config = dict(
    n_layer=8,
    vocab_size=8192,
    positions='rope',
    qk_norm=False,
    init_std_down=0.00451,
    lr=0.00784,
    decay_fraction=0.589,
    train_tokens=162300000,
    steps=4954,
)
Each number is 500 + 25 x the weight over its row's rms, rounded and kept within 0 to 999. Layers, rows and columns count from 0. Numbers have three digits each. The size before them is the row's rms in percent of the matrix's.

# down: layer 4 MLP down (transposed), 768x192, rms 0.239, rows 37-60, columns 0-191
# gate: layer 4 MLP gate, 768x192, rms 0.26, rows 38-61, columns 0-191
# up: layer 4 MLP up, 768x192, rms 0.257, rows 38-61, columns 0-191
down37 091:465480500479550511468487462500524489517521508482497506473457510472476479489468489477509489466503491538544451503509504514489517561452536486523460491505517530525454486475485440506456501522504503533513473538558455503486487477498478480475519533460495475498529508524512516530490496512490513552511468496519505493489509472536510541487494510485486501469455469505537530508463472499493517474499529524506520488536479520523477476518497506466505502487467484479488447541445493465484498487490491480461532509488517520528479472478516475512449438486506501510500516475479488492491446498496484467
gate38 077:471517462486496488507538484494489488476506523480525495491524499524494545439468429535512462489459536507484465457529521543515531521521510502532547460564514497523463495463440515474475486515504527509523509513483490491486484498482491496505501455471515456533470496529503492459514498463514513472520553500488467509472483483510524496484498523486525501479512517502524495507438484496496494526483503501528511478513451507526463513493522525504563462487499495464485487532441499542509464472517491489513493505470527488490490539506508480525549517516486529494501520468525513465491483497501518478
up38 096:502478498501458490487469527493521519458512489493507487518482508541492477578504553488492510487514461481542557537456478442473476477497464525501453516478481494502522535510549514522472477491513477499496496461481522505486504467562474497513535515515507529472521466508494502481516510495487496519483464468475517514484494514497487508515522495501470501504482471514459500485517492457488456495472467522455484496474516511501508497462452466497464473513482510535520523473524518517513512514501479522502500492533493496500467497501455558501485499485503469530475481587493506483501470521497435486
down38 086:535547460494522506488501515474498493515519507504493525475505489506474487479486455514485495523480491454464468477540498493494492533495511474527499517526529520479476477510478465488508487519477504497506497520585467457517478515509534476501518484504510473524509511479529510526521460495499500560473487513475507498484499472492536471525444520545533564511496487486504516559504507533511513496501498496481492518542450519533507516548509531485513557489476470454513455480491508509485488470501498481524501474517508514528483520516525441425477525516497477515522489467495484447526488514515505535
gate39 093:482477487491477467482500491502509497470499511483468506521498444524498517463477474534474502494502520495491520483478519502501513498485478486514495438398501471513511475517517518489524500515515489539499512502464530526485507497486512492484520514496482465485529513433481486501498443559480500520530512496504528527542516559563467492499489496480546493458507491478468495526511479468486520427551470492483503443512513473496519523508494516525531489483516458466479503478486550542498477518553477470513487472483524496507506487503498479506502512459527502509524557495489502508503499503512507498
up39 095:505509537501517510504476445533489476529475510537513481486516521517542458482502509526491511507498463529531478483501476506508490493494519475502479498475554494487454476488505455499478547520506548531499480461551511498464486521491479476501471530493515489483510492453511554447524449523527572490508513514489552502521484544477492491451504539480480502508534492505504476527449515523489518525514522507539545515493521475478496509464508519505444507492476536534503465505468519521434481524500536481474471485512496497500521552533510506479488526507493480499499510520486510498485505495540518509
down39 097:520459553507481525510508481489502505502489489529517530504504500474531487577476532532504505515489513534498487471509469533473488498514536467521528524515524504520479513456444453484511463498511499557538514540490549510516516550428512453484475496478503505458501523500526451495510505511506494489503492497494482467490467474457494523531537482500449450485529516474499528530528494517484506489479509516500499470485458506507498482505505503477492478506491437482520522542496529475508480532483459502484470538488496519530490517513499480522504528523499503503495489530472515515518500503460576501
gate40 094:493514536484454538529489509485494485537483487491520486552491489541509496470515510531502497525501515497454407556494471493527547514507524500488545489500496525546442536503495481518516470502482493536475539556519513499487458516508475500493471498514471484530488491510482487469538468509514484529496520502479499476522528526508528483513471521501497502499530472460523491463508475501503511524517566458501457523481498468497508531463491473496525504539490478464494463478493502521490522544506480483521459499509469481457501509498514530509477517516533474571508504476522501517471512500505466500
up40 098:511515593511539541525510485466526499482513471503493531474496516465462512535499515543521473528514537524501458492456455493465497501511525507547491494545501509517490501513527516495493484508485499504488488573526550502480493504507528510460475511485494506464473498481482497463504538515515475555500505512486514495472504473496542526483487511468491524505459525479504492512507464507478509500486510464505464503510533527504502488469469506511518514510452468476501488457493500504495536456503493512481443452524455530467537504530533512470499495529499521518490514497498524521513486548517487432
down40 104:524496527505467535493493494511472493461447493543481540468520542485497494499510493501501507527452521516460487487461478504519480478520492483522545483511543538509488516532485544515466530510535514505505484505492487534480501485551530504464540549456476528494488492451505490497508476506469482511488493499507501492509496485526494462526480457479508490487474580500516536500460443517506478518489523519502511497512546507493510442501504548527480512502510456509474464478483515490526475487514521505493520469484439518489521516468532512481472497525500550478503500496435506493509501548499497459
gate41 106:513486517521461504513498498480535489512532467483524490467500479515493484471500498470506495499468509487462472487480489474541537512487475533490479462471504455509532537444463489504467509483484518496485517468527502524472522503513517529522496523501491461474515505483450559456491482498451513442538465507497483486481520497509488509597487514499483549526498503481509515479441486468477469514479428520491537497500479505520515518530521522522473541508507470479508531530505509484486534490493477503463484451517492505503532544490470506514474495524514534513468483481483508504529506516543487487
up41 111:484483509530515488516495493535520593493538533516478509478457508492493500489481479490483536463493449486512534535494523475488526473441488506481479529516497487489477506468509507487479480493469495536490484507492529518514528515484485515484519535560500532513511517516510497505469489492538494525455502543483528498545469509482463495464484461453513440539502500494461479516490505522447515548467488515538513480506493493514531514448485480513463526541526496468455500526509468513503498518502505507479483536511526521469513462486502499516453502481476493499505502460501520495568469478497494500
down41 100:495498524492544508506556502484492450463497464489497559478515503442468461532502454521547498526530506494485484491540497502502431522492504471500520518445503496501489506504525487471464516507476488506522506491505523473465537463455546515513532496496504499494484531482525507517483500500496491508497499492507534536511513531517506460531437520489482513515531515487475536497500498492474503500537538478481492462480519511437440487492510504489519492514494558488498491518504522485478522544541518509475491483512495485474529508537514510427480511515486515532496479452494519489492546517505547498
gate42 093:499433482501445516527507545480510518553514503525499529521499497500514497467501531534508549528498506479489527525484504508517515509446523507484492519545466495519485470501472533513504476505517506441436525486495490534478472484482505490514496538486498471533523497519499479473505514451514519544503477488464503484467501553487508495473509495531541530524498535458509508490480495452556540517495488476524511539517537487485509508502484489531464482491464476473501486503469467543498511463519506506560539475476525506464497474483477515510466532485493541506467497508510460503522483470524499478
up42 095:472499519533502528504497501483498441481541503483530476453509535525463487495532483486500549491535528480496528478468497493519543515492513488494484554447501506507505508511552497508539541521448505446497503460503475534427511509483533495510498491499496471485518518485455506454504525490483566549516503509482514493492459494536533497488485524481502494547485525534500489503449502501461475456534489498535485468532550512470496493496504508511526470514473506470505500506500509530470477476500527480510493502480493495498463486459492517479459491516470515510499550460497521477513488514519515470
down42 097:505532490495483534474483501469497456506511495500488538472507497520517482534454483501542481538462519472472501501497472528462502518491499518476469501486516483494483504497495505495502516492537520502537484537527475468495537475473518541497487535522512555536503445517518477502480493479492508489461480532468509536507512467456506534468496469493511469461519489516522469523463466489486507517449533507496489543538493489508517491460504519538413533513508503488506483455519492472491494499553496505505507525516482501500508502484565484504494492458495483535500429506460475516467471548509505484
gate43 103:461520469476497470506547497470526530480517478475526475517475474478484478493496466470472501491505499495544483538486493499526545543476474506512528480540491491459504490495520469513555490477528503506503498474484503517517512508499540454495520502485439472478483516457560500522548511517504508485497558507495500507485465514496514492519472520472506508495522486525522471499553504470491513492517494532532501484451533472496506507516488468497483476487455452481517532461506506526444504516556503511540498517517461551494486504495481519482519545499468529508557460492476501529513477511529520537
up43 101:503493497508487522514497481512498499501482516547488470491521506505476475493501515559470487513483459534472523484485495534489498487555492512446474495523522482539516505448507511513470497532529469508468524496489495573477473510530505493497512500458490540495477504495491435468524503506485497477519465441523536545526492509491491507527518482510513513457519514459459459524533528517502511505506498491487451526484495495514487479435504504483467511515492517499517465545494494538523503519488467503510458508513506490506501491545512510517465433572553485553482493491483505492533489504517482512
down43 106:524516498496512525499497469492468507491508493511481509481489481481475540507480503432510464542491444463490491522483502525476497523530522486513467477500491512510549525508457471490479501470509536473470560522487493507528544542509475528465525477513477528512521525513502501511493519488522488512492503484500525510539477553529519480549506545488490514503489511471480495486525479533468574480487519514473485478525506480516487529502498504477484496465559497514473536527476471539509466530514552487523486465435501487524507502517564483479509517478529476519494478457539529492512519493519516528
gate44 092:480517474490500534514542486478537469479505491445482491484501507553504492529472466486483515492455521467502499484493512508487484464505467481511521492485514495481487494529512475508495503548519460534534471479479494531516526534512482496507544503494415515495480482491519512528481499479513472487477482421499553479535490479480516540502517501518506513522513528525507498555506454462525556506516499469474501508506508523528500522519472512487543466481421513507513478496510491499469517497487497422506462474482526501497500485507535500531489531495532496520470502489495487457502509544481524494
up44 088:477486520497501493436456453531486510514469499569489505512507470509525511476533489531515494508500555504497503493506524516515520497522512480481500457508494504523521489506503506480485500502511498457512497468499487517465505544495457495497564486577465495515490484511551518495454498568535513499506479518549498493478493488546519501515457498492490485514502506532537469534485507526532523563530498481468524478477551457516500474503507514518504457485506515512546506481501539527522511493539502502479514503494512442491449494540480483505489482502486503470526496537526468486484531498536499490
down44 092:555511522482497491525503526490501556472515499524492501430521496507499526519486506535529485529502506507516493478525514520485466545497463502496502494506521475493526539516483508522535507438493499497508477508485533502570511469492526536504485477465526532506536508483483548482494518479493432509545528545500503512497503504461463491501542498529520526486472469507516489503426482508464464502515521478490471535496494486489528550533509472487485486502531525494505549528538516477498485498487510545501485529514486518507476498497493535502523470464499474462505455539496553529515513507491532474
gate45 104:484475532470489492496516532487475530561504524493521462504477545474467498540524515517434512487460539473478502549514484498539547514461491543489516487471552490513500514491450503510476480554514539491499517521513476477521469484499496491468532494487497500483509497563481472525505523504505527510490477448434498499515493509523490465503529510511491493495496497491456525511493460535551519498526502486527515471538495516559483485505522508533485496501462500462535490523489505500473480474489469505473520491474482524455509498497484514512525438498491501534539484502475472498494500501500512552
up45 100:538527510444546508499524486493451533539485468488537497516473536466478533481487522483445482505488520480502488466506476465524503470469519512487476488497526491495541524487479463523462494530525498499485476524489482487534493502468485508437493484482459501498464498550501524516482501515535537507457518475464516549515524525510480474491515512514494489488488502513473500547510452510534559523507500484533495447507533476497496458525540532557499502511520497506547516508485520480484491440457506515508502479505500513502493510518497515542506471510517549504559508517486505540508481492522503493
down45 101:503495512497506544483522443478525483515493528467543534484497484520479508475431513487531488492522521492590490463500523490486518531495501506495522523503463522522543476468477482487538515504503483541534510485488482500520542485429479518477524500458505487476498481478474491522523499483539496518472505542501491528470446486496492469500473478467450489528481509495496462508495502493484510502487482530463511523527503505457531455482488470457465505533464469499484519585497495481490528511470495512483510480489476471472492509492460515510510491511469494459517500510524509525520494472499494533
gate46 105:514485553504509513525500503476478534488485463449521512527455521435511472471501525499507474482478447504466468514484549512485477462481505465503498481497509536492547517514488523514504456515490480478499454505456487494480506486532532484519512509476497521480469483455461514434492525542508473497475485511530462513498503487530518531487481509529452486514496483496529518538542512481465502522480485479507480533488512508534515469511469512506534483511510504502534500494502514522491447501527517516512478506489500479485547472544464480481510524495524533473462488509459503521517476438506559516
up46 106:540483493458495505491470492471490521459535473467494498496511488487510524520470513541510472503442500488502443495535482531465484513510507489526546472482510485498545512524506501520487511531467502507523552538481500505543481527519494526506448484456518479498531484486485497510480494477514442492484479475451532507507518517508469500481416501508504489510445494465479487493486527486500540459512505471485526510507515552513504495513484509514517490513496493513482490539481518521489528503557471476482467522534514532507552513491500522447541552494535516480462473509484539481492524523488516503
down46 097:470501478492489495562501566508535513488507522507515505448482496535487466464476501517476490485495459516502506521536470499519476496491532523482521500542520507471517493475512483425487462514450518473467507523554489508494519535532495484491551546504438458513448514525496500524457484494454515490549505557521474541508504528517483497510489480489529527531481508484459479527482481501488501488485511484515495519502488489511501530472497544507513500522515494498506498526496509507499526475518494509538544493483473506515502511534531459474477479480482438494479484512523513523502528548472520469
gate47 096:535481473477539480471497512534527542473506464484526473522480539488484514512482530447473455454529461529438482514472485520516548485489508478482464451513478490499517562472518488501483492479462478485481496539511500520468503486542514530454478560514530524494516541492510493467464507491485541495501504543516525503467478473466502488507510514494510504513477462500493448497500502490536522494499507451546501446486492530526501538468512508508487484487477477502491459497533480493527495506489477470457506509519456541477489492512491510524477521537517509510524499507478462525474508496489518518
up47 097:537498477527459511509496479514520521492504508491508558496471470490493511473538524486499484516480512453467510485534515459529543529498472511504527480502504506504510533469519502467494505515519476525512460520529492509528564524507485482532466509515477471490462543437520485485566512532496527500479478492534498486497515499474490491514512436504522527488510519474543486461517531473530524517492492483473483434496480517428474471534462524525532501512511493500514492500495467500491522473493525497539557495506491499527493532469515532473510491500462511512486527515428530491485489484488507494
down47 097:498513489510561483493495538502532486502519483487517507510508491493505483510527524519495526479507493515508518459497501462542493531439517520477462512467498551496493520501481492504482523504490546512493498511458493524487486541494520537425525478425515515467468465522512480502470529503474535502485499512506528502550443473476486449469542480540510533533497475454484496522508528487481460495501522472502472477522495490502504513523510450448470482509477547498483523508488494477507491522499473524492494538487494495471504467515503506470490518536527505474504509449446502440511488499473508515
gate48 112:537537487503510512465500502514498462499473484477497495485491488485524523505483495509503472535502528481495538484501527546526525522501487538438533511469523519452521555499497479533493497499524522517457527504564464531499517506490481498457441547486502483480482504515456496471504480525437489499479488526512433515488497515515491464521463533505489451461499488502549515487524481484513526476505507485500454494491510479488483484481461521502539506500490507473497513537509515514492481548509493475536480444505515470491513502449511479504521460494494550496550514504519483500503517488547486457
up48 112:466472506504500496538492513462476500528516482510528509482532518484504517488517528465532523460519503510482487473469501499529527498552531493533441468506501479555485469525490512568488492503509498492510534498489527513520483483519454529521487516464465490489479501494479506494497442510518530499477467497478513500496486544506469530530452501500460512499467514475519485494471471564524507519418458474539479476504518495502485482502484455511514498484513527505463519483469512528443530530491444481465491540525526491510544509502496485477445497503512470498515482496475512472487522510496484484
down48 106:527486540487517496480474512490492511484520514485447459518474495511508509488523480475518506516506436507501462481495507554525508527520519492488491451469532510519528463552498473531525461514465497546480502496482561468471465497544485467533486471530491500502542512535500489506487495537525516480521515510465513483482521483565507546501504482506534489505492472498454486537487467463491493480495507505490504461501533513464432522530495491500480499511529475515494528470457502528536549510508444497509486494517553491467499514480478500481526478513496502493473487520480536495468485499476532464
gate49 093:478476481466456518491520518488523494517512519528489483474502503502495500511511562490480536502507518515472525491494518462460510506440466503482525465548507520522503487495501514528470479485486515512486498491506478479476539460516479506512503456543532514514526550516481504482507533449491477489464466484507503486452505520506520556496534478489549497499482497470502545518462482501499522545477471451523525493515510494525531528463483512537477508458504485568456498557506519526508532526520483539512492529510508430522507478500507472512532477476513506464508487477492499473480519481468479469
up49 088:541464511483512509495487448493508529479471492468467507467531511476480513570497444518501457519528509495491493510512485511498537512517509498479478485492438541504541467511540475490496493502474450530477533506545502487528531477519502517472477538472434485511446487553489501509479519516479506502504520496456458534560494524494475504499495509498471512520502474513512478509498514487498500489484491533520453528518476475513491491492513511459566465473504501491458463504491491500539463527506518508494508496505474510465449517500479525525477489510469491528514492531480486468501549496532501535
down49 095:537492485502506466519476521502469493536490498485469528497543495508537503540500465513508464492549501462517446505501521489509574542528527502513467497482531530512483478499502502524494506510535496517525503507494553544510502509504535508482499509491477530525542438438478481492503466523466518505513476519472520484493462485496471509472474491507469500497508496521480473475519514481527469501531476501494523533442465520517481531516510539475504469468518499464502509541506518502500510518493530553535527456517510527463500479458516517451482535481473506531478514459519451475475484505522491489
gate50 101:493544483459475498505491505489468491496480529498530432517486482480487527445508515501486497515480507507498500468518503507510507513537481551498515584457513553493530498522490524538515520469483484534471506563472528496545490492517481511491454535458503465538485513509470509509493469480511469506508481480492519516489546496436477541512522471535501470536517500448488557511495497491499455472496472504506505485495453487505506511520480508521494480492498499538517490498544501476455504532491529544501524493501475499505511513484482461553496518509500483510470487476520491468532471509538484517
up50 096:489494534488485490495473470484505508512499493519510503499583541517478534488520532493530487527521499532504516514495488452481535499497484522494500533494489477499515492519491484484454510505519503524496504488519471497525540478516502481478495489506540520498470509483455510494504504487521506484515502500526489532483526517517511465472521523501526514456466534486479486535460446501470512501503538527472478491560461475470528496428512445485493519484460486489530469478531515508512517491461518571541475524564568511476517478435476509484528484483493478514513488515496475496502503466535474492
down50 100:541501499534529462504530480507478501461479438515479472492497498496483563472484470507488498476533495472427485469488474504491525468524516490498463503516504475475474496471506530517559542501539457477474526482485537514506478526509487499548451495512502497506495459480476529475489507493541508561540494496489476491494499505468467479487539476482520502497481518533488516529481498493503483483458500495481517472510500511477484495495483504531502509510505485530485511542569516564477466457501547479494508505509483462489501503513469486509495500465486509506447439496494522507472531497523477465
gate51 099:498466466488480518479478524505489536535490534499508480501508503497512468512540520497499500469558498490524505502501485457478500513490517537520533543463518492505549545458512464526481480550493533503498500525516514540532495491502539488506489512498502494517519564492523522495495521492468470502488485487512497486538452472481511439467535477512501485524534541474500460532510491513491544480505507482509501529494468492469447509468544487513506484513487494486471498518526472468471511486530457471509508495498474519512467514568508523514507507494508531447475494457546481538512544482535549522
up51 094:509541477529493481502539496536490505489515560484479443474495510488488515488511469507491498494509492507513520527472462479482464547488546505495470552482504488504442526537480527461520487504491493514503482481507496502528541491501526505513512476535542543485492519502526553523525538508487487460493499497523477480492518466574534550556518510488496519484536507467517480512495499495449494473529471484456456513468484539470491504499436568469486496533493500489500523520511504514506504480486531475511476529495472499466499514499486466500475474460485514504497475493501484497540473484487524471
down51 095:515496488469507495476511482505517520524547530506508523475477506499530525510493463486510517545515474487483503484489469479520491526496505525477458488493499501488496528531530475465506496506480529482509522534458540475503500523526544495493437501480453534551470487479512530507490536492543534478502536496536520504508484478500515505548557504477525483488544504492509531496536485514495472494480523469481484545490480506529505471465476505528481538495492513505462529510510479491450456501498569476528485473509502521535501480552471551509496476458529491466544499507536471559474475508499488483
gate52 104:489511496520483510489501471507485477508466504519450520505469516520513492455522526500477487468525501467507542548523467535492519526540517487462505506492511495475479553519471492508458420492529509507513517475531533505497450473534506531514480491510463533521488539509508499528493556526461478463496447527518441501495505514484527503498500488478525531475516500471531468498509500465481519512482535498502448528483499478488467455472510487488534517522514509489498509519516481482507543522477501507465487501503468494485494504509430508505520460479496515449573486493498514514508508533545502504
up52 105:507503541473497499480483473526505467566510497512448487508481541539494556518482498535478447478492545457536487497479454514513547449484517482520470501484462486457548497554515462499485496512522526506512499491474499540492457482494499510479531537517481523547481523517474507553509533494500515512515497508480512489442500507468537506505469502488547475485461521468504505452492491504498532487526513507476468514493460516505449485490514490468523514509499506490474519507512491526509506490460457465498500472522522470485484464489485505495520488489531500483533488478476473516537518519456534512
down52 105:552506504502467521453499526530515469514488492528490501480538540534509529474515528500533521503511511497481504498520493497472557446517529503503476469504531489483472510494486503457456479525469466513473537534494445478471483501448535499534502535523495533555459493516469488522549493474543492493482464504508463463481499520480523524471500488483517500507504526515515486526484476501508511467456529505520500498500479497512495507490475468563496503469486462488513519494515506482518505548553520477532488458509486556505515501485499509508487481490466477516511528468525500535443469496548486519
gate53 099:521531529458531526509499448538520493562508476521549486484516504497510489526485484476483483547519480497473481487508505516497509511478508540497528497490577503524539461528451477538461516496499512515517480532527481513502456487500499503471518550520504487486497511551492462455494471488514545495468519460509485516462476495487493488472534522506504502507488498507535501561528508503535515472489506496490557503528464509500493550500496515480495530437518508482508543509462474530493489516456522507489482492517500552516479503518481468501518512494514521516556461501511479500474505459508486531
up53 099:486563513564467503542529471442487515481485492543493509531478471522507531479498534493474479531516545508488517527486464506494511518498481485493492527489510501452495508489564532493516525496508521476498541507533486547499489490478497523485492476493522517530512497549503513530529537519490503521514524509489478523473534488495477521525523496467517487486511468486486486492422492474486501513521493549501467478489497489520514419495479487537460488499494538541505503508560514472483525532513508463480469515461499460525522473499526534473532473523507468518461490506473520514497519480495498510
down53 098:522536486436502501509508527472507535481445493504477498485505533474497500485480498538502500463479502490487535495518508464454484468507506526583501519473503512532481510531444509473479468456529522477531496497499507498525496504473513493524505507480503514486500498467483503490496485531483509508529469472524490477528495500516546468505491515470465513493520467500545461528485515474484452471526443498484475511497501471496508495439550511486504477487530480450491496512529518489488569504496534542530477513484500456493506494490479557540548502538509518508489467519460488497509493517524464509
gate54 114:449482490471479496426486507519508508553456507486497484498477524511516530497483523490493513482506448531509494513511470501474519508476497496485557497518483499442508464480496483513477478510511498537484500506492503513536501415517469481479470483502482514512492507478488528496454521504493463467499482474516521551529483489526520489446457490492547485513519513507486544470522492502452483551436506486497491482501501534503508550497507493490514523441467494501514463487531509520473504494488532487540475515541534513537567513495511464485497508502532517505524485520515522491513489460515501511
up54 107:476521520558536492518472471443457477501501469542486516525505473498482481527479507509500474503481499485475481494499470473558521545482499481508473497517512491535459468510483480516493469469481508441544528512497492471511512510501554511512518491504485495460514525445494467462548467504469430469501493485507438504497491500455497513530461510522490509509472535480467459508462518493494474498557495507528532477489461513476471486523481530515496515537509529478479500512474517522522564502530507529514490533492517476503530533503471495496497507511490482491535492481518505514489530525526496499
down54 105:524498496538532542467482499471495503517557507527436517490524499499473464505511504508512524475520484526502479529539516506530472528485549446538496530461455499565516509468520485495478495489482533538514516521517500540484507510486512541507501491431480538527503518516491477535513491509495524487523523516513499493492519480482530517478500532565504487523507457458522500506472435498492497501511490539499504490471488545515487528550552521480483478500518506506503464527481507465524494504503464502518531534501510479498508524518485487511501460467535470467514497514457527481497525521462473489
gate55 110:506538504507481530527489473481503506480486521504512497526480498531509489446543468484534449517529542495480503492533513494479516494519502507471502509509539515473501503474518473486490526543520519462489506510515457515485475500517456505538518492481549486505517507481548487544494533499500427534465481453479467481476498466543515532490510455511504498507523499486507450517517508477519516480524446486511488569518463533452515531496500550469552518537496515497473475531551486497505490547498504479530495477514499545487511515500528493499470480526537507490466487509525498512510531505495468481
up55 107:518538494451462522521510522526542508474526508461498507516475534516503533465521509465484525499510478471483480479485494516487540494530515490478488446519546515441518501475500501501513455509493532457508461474501472521539529538508475496453512447534542503530488469500509516475460518465480472520499469477525520481486474539473499487484505510493485494504459475520474519527533484511529470468481494484475477524547459502505495539526519495458522530471494507467487495517486492512510505485515512516499498513497501496505497535535480539526451494554502532472512520530446469548524476521484484525
down55 103:547452437513486491518512492512517437528509476481543536474480492495490503566482519505519497526496512473476510549530466525522475510506498490503517470528512497508502480438531493491495500525513495482476520479469475467455514477444474487513484487512506508501461458475484485510485481502516490498497496511515485509531462530474508524453511499528480495485466443511515532556520518478520520514445477508474464517533522518500528512478458508468536514494520470435518471503502478501460513519493490492498526490508505525499501526484493529459460477499528528492521511499517521526504487480429505514
gate56 103:530516513488535495491469499498520502495494549490507480500506511512475502442479499498522498522542479484465485477510507504497493498498440497462458488521525530500513517488508508515467470527492538469491506489571475471564506539499522504483506481467518518443456519484482512504504507464521518489539507509493502553490503528516447505491462507474474450478498472449483504474527537514517483458499546529478502508441515495532503522568477491510514506479468505485526512531528481475517473496499520518510486514463541484513518470490503519504484442472512496504478527491504534548529506467512543495
up56 099:495507484479497469457485452534524487505582503495512492459516457483495528491521485481498528523451461515490521494558461521483512565488477503518495514512532511486507519511496481554508489462498507518499522497465486491460519502477467519531484500503490498480500481491503521483529547477492497468510543471482493518519503492513511528520528494529480503518525519493487502492529543512485588490460512528493482465502505498496494545475503529456524487519501486542515502443467489494478426461471534515535498510421492505527497485497511516526496503482521518509503511512506471495482496511503503534
down56 096:512535521494515456492508491494511528487509506492484507548510512501497451471529482504491463497486476481484495452463502462537520487496485492526478514522487491476472467459491485508506483527494485482518472486502499483531476544527493520498527530524488583490479470493520510521486514491473523530533458497501483512507469495448473489488479509485492525550481429516520490452535494534534460523474522483512506538466474522516533516528502490506534479487500462514507477477472462479496500480512498501529495516469501474550501495452526497506509505524493468580491525504520553473539512525545529498
gate57 101:500474521475495499449558514531481517486484438500454452460491468545499550474514493519523479487496486542517529489522468506527490518486480494514505495503500481488504520500522506532516523488503519540557457529525492516476519497511482518447477523483506508491523482472476497489487491494479505516491519488517514539522495544534555496482474507487492459459455485529535479464481526471459486479491541490532524505504459516505524515516497534462525478440477524491522477483473483519500484492517532467549549500517462495506449482493472495490482507532477472517535498481520475489467528511502466505
up57 100:513494477474522537524552493478502527517499491519535531474533490455474470520469534512508522489524487477481472500473479464518465533500461549488470506494532486487481519513480524513471508464494470508515509478488494513558498506473522459486504504504491524466514490510482463462479516453466492483484474485424531490506504530546497515518528521474476477480544490508451510541513483518533497542532500487509439472512511483490497482512527491481492478482449512499488512508484461527532477504533519502485522508489555531520512479513493560471546467516511516529478486528489538518478467511504476480
down57 097:532447483483513523532474538509539510503479510505543504492431558469519500527483490452482497479469495451502481491499527497481486533488516523510500479506505500473497479482526465444499502508513523520487490489500500485501520524504527466571480507539508473500492510513538509489469518481492462503471467489502499505487520532544489520503499511446506521540521539461461530493505509537482484489472480491521493491497504478477486507500496527491455510448486520531500503485510484524523447499500476479493520479495524497511492598492530530476486488501505519511510462521508561516555467482538509496
gate58 100:510508493556504502450496491495485485495469511501511489515476476503518506519494500469464498505479446487479530476483495477504528525487501524551505472495510544538505529497524455502482530531496507512502497440506489458471483463521526462516494560504476488503497479500485543488513497476516552475527520512507447497537529433503505515524526510528539539514476523484521504529497471516508492464490466490499470473528538489500462476521463464494493535526499487456508493522512484516487511501504473517479498512488525496504474509495488486445512472516502517470515537445486477481515516550545418501
up58 103:556481494488524496515523485486502538521494447508480538480469517493483505499523496500494516458565509497461499524507469492525466467513522479478479478505503525449490458557535515517504492499471510505531490503458511483509544502526478455515489490512508520411470476461541541543555509514547496500471502516509511495495500482513470510454457536497515488440512532504512511513515498522517499483502475518443471528523499489493532501494519533498512525503492493503507487475496500480461492535478478472471511521501496545557531504487505509536474498526523514485464515508507532471472512477510530500
down58 107:486513496491468521516510504500484474511460542474486501495470502526503476445485530587520505483484498499489467513486558518507465432526505525495449509511533500530488504533488483448506448461493482500473513515486505520540522536479499538489491516507509530518498492504521478473492518448512489501470481492482537507502464485554501452498495538509511506474526475529501494499496508515509511478508499506428506503471484527484494503516487486511492516493489498521475503472506539519517532486520541506512506473456520558500488498498502511521480512492516563471479502538462514485513516413479477496
gate59 097:513501503496482487521453483513467505513494518482499509464454487517494515474441551501489511452514529525480533517465492460504575505462488470498537481486494498526468464497502504487458495486543524521537484489544529492501484512498550484506490492496478501462513507471488461505542485493492525520520477539486497512520510493490515558471439483485500480464521511525515468481482504484516473495524542572496504517487479469524496453496501495469520547483538507480485496546536518495511533481500484506500540536476484513489462554504535515508457519497510489495486468501539491499510530503528485467
up59 100:509440506493495476484535533489486453451494528499504464537472554462476518515523488524505525557503492539495461530536575539477515477509542480525522546488492522474519527509514514499483538521539531501460483500493476527509494475507468493482554478516488493510527487482504476527521542479495500476490489451475517497474512488485477486500487500524514525503526502480446522512488485477483470482478498473449504489525504523534547497460486479499493446501466496488502509471460477477501492521489538501478473454499534493497519455493498550451499517510519487492507503468494537512512480521487517505
down59 101:527509497488474491504506488501560538519495466476495461486458551494468490490491518478479468500460491476472523501537503466496461500521500509463500539476484534523477474523434516511492444466475477513514500519508585518459503500584517490520520493507503486487508503475498481506500509529526550525506521503475506516507533485480511519530515556492515500490437427471479500470509496482464503492464484513504460478527526513510487494511495520542505504493520504474474502504552542500488523517540494496523519483502520513473509558495514499492473517497518473481516473529486494515499470514513490515
gate60 108:578490510514470516459478526482493502476495536496547447499500476478483537469523494502499510497518469514475512536532483503536442503482542506543497536519545481509509472484490491513538497500502494494554516462504491520528477497511452495525485518524555539465476510434489513554486490476503521479505520531494494457507553509543521516502536481515501465489482461490557530507499487502444510493470479504511509501485503529502520500481528463535497516468494516497498525490506482536528491499486483502482535453512515555521504505491516510486515482474495483496481461506494484449482524521490521477
up60 119:434485507477509510504489477518482524482536469512467498488518530465504482505526522535519445509457467485487520480500484494529515460526464511508549506522521549532453548540518555516476505505463482494508533512486497501469524483503525502501530479513510479519511450530535436492512506445518504557489518467530503525480495511495525492481468520527512523529509533491439480528489529492505521492492554484513516505484451474547480515533461519501515491543501482493474484510475476504494521482493478500517473541493496470502467471494497472471487491557512491502531512499506466478497516521501492517
down60 116:461505457511549501499488516501557543505538453528453508473468532518503517504549486525483506465494503486516499479448464486419512494492480517481503456498491558502504542505500521507455515487505503497504516544482471516457481490466509496500490505491532482474492503525515503495491516476495536519485511503500486508459501489504490526452470469481504520494501487554469483462535507489532493488508469493473457519507473520517469487488526498505513467486502490461495469469483456511528529513444478493529441543502520515494513486498503452480520495468514478489479509550540527497531474495515478477
gate61 098:544509518494482519515517473498476500496484471530492460486518495517497486459501482496504527491493506531548504541466471476459531507530526482447540505507502539501516481466481530519496507519451547482503477491456534503559478481484500480540493466558502511503534489533507508497518477458534499500509483517526458457474471490553525523470500476524492492483494556512459463460522503497483521470489441463548520481542506479540491480536477513496494485499516506494519533524529502521513568508507484499496525502511488513491486498503499479517526490449495520513496559477476474488497491495510531506
up61 097:493528508492506478525509526501509538521501473489530517489495468468486499445485473502512463529512521484535492512492495475512515503509526479487493449512507516484518467502450512510497486482509570529529454507497501493511521538500524484552483467508537480520514483556480486470480505529503453460521483504516475512518525484508517508464495502475470513495459504520449480508481519529482502454487466444522526487533487479522496448572485540515482527460495461505514567496485495504500464469463566541486539507506499521478522491482472492495469466498522519509526531486498514472491498496518492504